Each number is 128 + 32 x the weight over its row's rms, rounded and kept within 0 to 255. Layers, rows and columns count from 0. Numbers have three digits each. The size before them is the row's rms in percent of the matrix's.

# layer 12 MLP down, 384x1024, rms 0.0483, rows 324-345, columns 128-255
100:155098125088138099156160131112116119088050052133126169054136143159131131104081169123142147121127105074178095109099157188033110135169086124096160134125120154146099151159104158173131166064040130050152132073129101165196188037118120097128143118076184174109152126140104152097163078151103144099119177098176136135144139132092177095142157116142146105159125149163196144119174158190095102148122
096:123157156062103156108125115166138119102133130163146181123116146139152104121093129112078112141117164141124155069111151158124144117057130198170125124127116129108147166131154108128122102136079121156127086128096099154123086081188134197084083105130125141129170123101100097096131131121124144209186100078144129167143130102143152107144212126180152127127126102138152149118125084179100190174141
100:123158130177138091147099112124104144193201129145123154084080104113083126120150130145131139134124096172100137135142136149092099110176121109156135141103156065085140140092056091067184092127131090153140160133076141199164117112102135141172120185176142146122131154072109110174084097086101155133112180143172169142142105141104142108090138076090109074134105112085130137169161134158119134152161
099:148177147087139154190138125129104120119127164087165149125128141097111117137101104125136100143091096136128153103081128090146044101125135143089130203130151082117101091171118106095153144109056102063149153111188149148059147122151201121157153079135122120143127096129120119174132113098137131215105157145090085133134173135183129118142084089126096150151093112169142149146064123124175139134109
097:032088146185120105156085109124115150102121119131123076144090168126122061159133110109193155090121118145151138143121139121158086147111114114110122086091129161146139149093114173141153108122112153152129123163096102147153097164142064125115119094049101117100145151069132147088158031141080202111105171140069177075110140135101159114125177131131128175128120194133133181195139150068169153099115
096:115145109156117087085089129145139137119124117116171104128158135098130099095117059093138154099142120122128151117153145107126159149111095153120105173109128084093164160179161161181141146106118069151177204071199147118114091134119099151058113069193143126106188128096108122115091162126094137095124057160080153086117161116173199120145114093155108131115173146148152128155171135121140072152147
103:131159127121157121063102126083121128098139120157121199160102175116129125163110139129153145114089148123136121154148077142164169131148155132157160147103080071135154166114150098100107129145111077107108079108091124084155142182228149158088126135096096166185121131178154087102143160099158113128106123146110149157140131102102109092148086126102084083079142160069153157107147166135154103149152
105:197109103176142125156105129106103110184132079165141138134134165097162097110134030150093144149084125123141156165093150144106145089111131105159129128113103132131156104142147180097124135128121105146087127103144112146121103137125149173121103147115156163090115104135105150136095117150144105139122177113164153131118065117139110114067073089136138120112096046136118158089165111138121108125112
099:095130107062096099162115153159128090147184156146152141151087135108105105072201116114168134097146176097124094148116142161171143154083143092146144131118130176146140130101168111115138082102147090122133152129125079132201074105151113185151138114155119129115092164120120122217127101172106160141143105193093117098106104092105135127098128099087098091190146088145108119163146128128143106086043
099:150137135135115159127134123097050176116139144147168120092177131172152103145152146210132157157152155184093046060144172152124160161131090164122122127120138156176148172146159064135122171132156185105095144088133147098119150078071105119163154137117101144144147143113062082151117149157132168079151081124174139221103093173062061132199145107145075088147122105149133115159167126153134189136185
102:097171126113131111123154130147171127096094176120101114046109194147055110166089144097179128140122179139179127119094154106132133121143090110069163077129151127113134159153145163092127124121133140131173068153146094102055146133114135120109125144133129114150112187160138168154131188149111087107124088129171132119095137109123118136083147127110124127125063137125128106176117121141093117058043
102:116131079120155071184162156114148127135143150146131106130115119153118115154105145108082127178118112161149157111152105119115193100143113151104113113125082135138166125121112123171083147114122157162075160107176092185111142160152142090141129105199109132131074111136116105163096122135117207125136163119102128149123165157086097075099168149098129146071100099058135082077148190121155124119105
100:126178152145124118168128111126133058191125136151117102165165175137085163104198109111137106135118118128130148189126129089145146144083075117147104134114123110133164116160110152153094162140132140124162115097085142145203073061089150163083139114075127134118126139151161109103129130133175146146113109147079142111145055142128157101160081170103170145146162160145174110148120127123110160151180
100:120177120161093178141144135117090122128150130115117096159123137087083140137128157139175145116134134113135131078129121119177121124134148163118070126135119142115128097112135119146175169152191120132109149138109154133091142134149151189104189082140156137138120120133111132152147131091141182123135111141134120118169130123080119113157117142142137151086130113093102133111173077149165075102164
099:098126110089097103110131090148080167127143128132104154092152088081174078159091112126155124149156062135153161122127133170153116069147062176098114122122143125126151146121090121087103106110137154179112117095121112113130175112095095105131097117172108112122123117102116122161132189164158139112153195071140155128139115052098146099094148065086181084128131150129121078101093129109149211103140
102:168120165174116166106136151153089120133112146135126165077113103190040147101092118119180125135126149187128128099105158061142107118094126154119095147092110072145136144190124109089082098170139091089099129170101074159132148076118157141083137102179101143129170094130157092111093113124146104124110082108107070081113129126149152116118114108178112109115125145121071178151113106187104158082159
099:112173049113117112125096105172117118119125139075183100102126119143131160109146138111097176125107105125172063129121188141122144127141105203072142138125132126173109152139124161138133109095113117130134153164130186054174141134092126138092124123165111162127136146071110181077152136130127103126102103134206144135135138139156140150136148166156031075048115037148146135135108135142130133195081
103:146176129105179169108132101115102069162125132131112153178115062146146158139119110136156060149019102121137074098097155128120163101030168103174141161082131117098154087117153152118126139136115131138142134138158123138067154083148164157161139148110093152125172140139083114158086070167148108130144058011087088153132135155154079100154118111124106132121094192135108123111122108183147155162158
098:100153073160104153121112129077078135108084090082100119122127138138145120098132063108158149093123106161106152123106131077195130106136178140125119099135155143145118152094181142118208090114094110089156145081091166141203107128056107062137126120120143129148149109136123114138157117163090156180137109181171130122121146129122178144067137114128159148143130091113113159169092133146149117117093
099:150176123147151099128175150110129187081091110095149156176147119101117164106148097133095155113151153078120138129095097123174096156115129116101152191111105089079110112164151093126101084151087092061139114093157112130155126171198149114161156172200103167090141135138127152129146168090084130128141121091150085097190130120155155145085139128111159058048059179089113167095083171195143178124152
100:178153088122146162132083081091171133144081183152100181117074134135085064153152131167157127132109139161083179089086144130166141097170135084164142149091134106131093059158115125161119198138184145124096139153095172184095139090110151141105139175143167206132082138120113125173121121140099141168134153085149093087098144117093145112121116101173150115068104108167157142139083108180141084108114
100:150118152122073178083161120136145207058144089103108163103165154142152122145120178159143171101106149184152119163146136112161147149130114131103155123139086137127130243133110121133175139095142118114141175136174182152132107150117112143129063104144178089176172079174140093146136123137122089165109124189102120125122124119116121157111133088114122120181182125102152192106109102103110141073157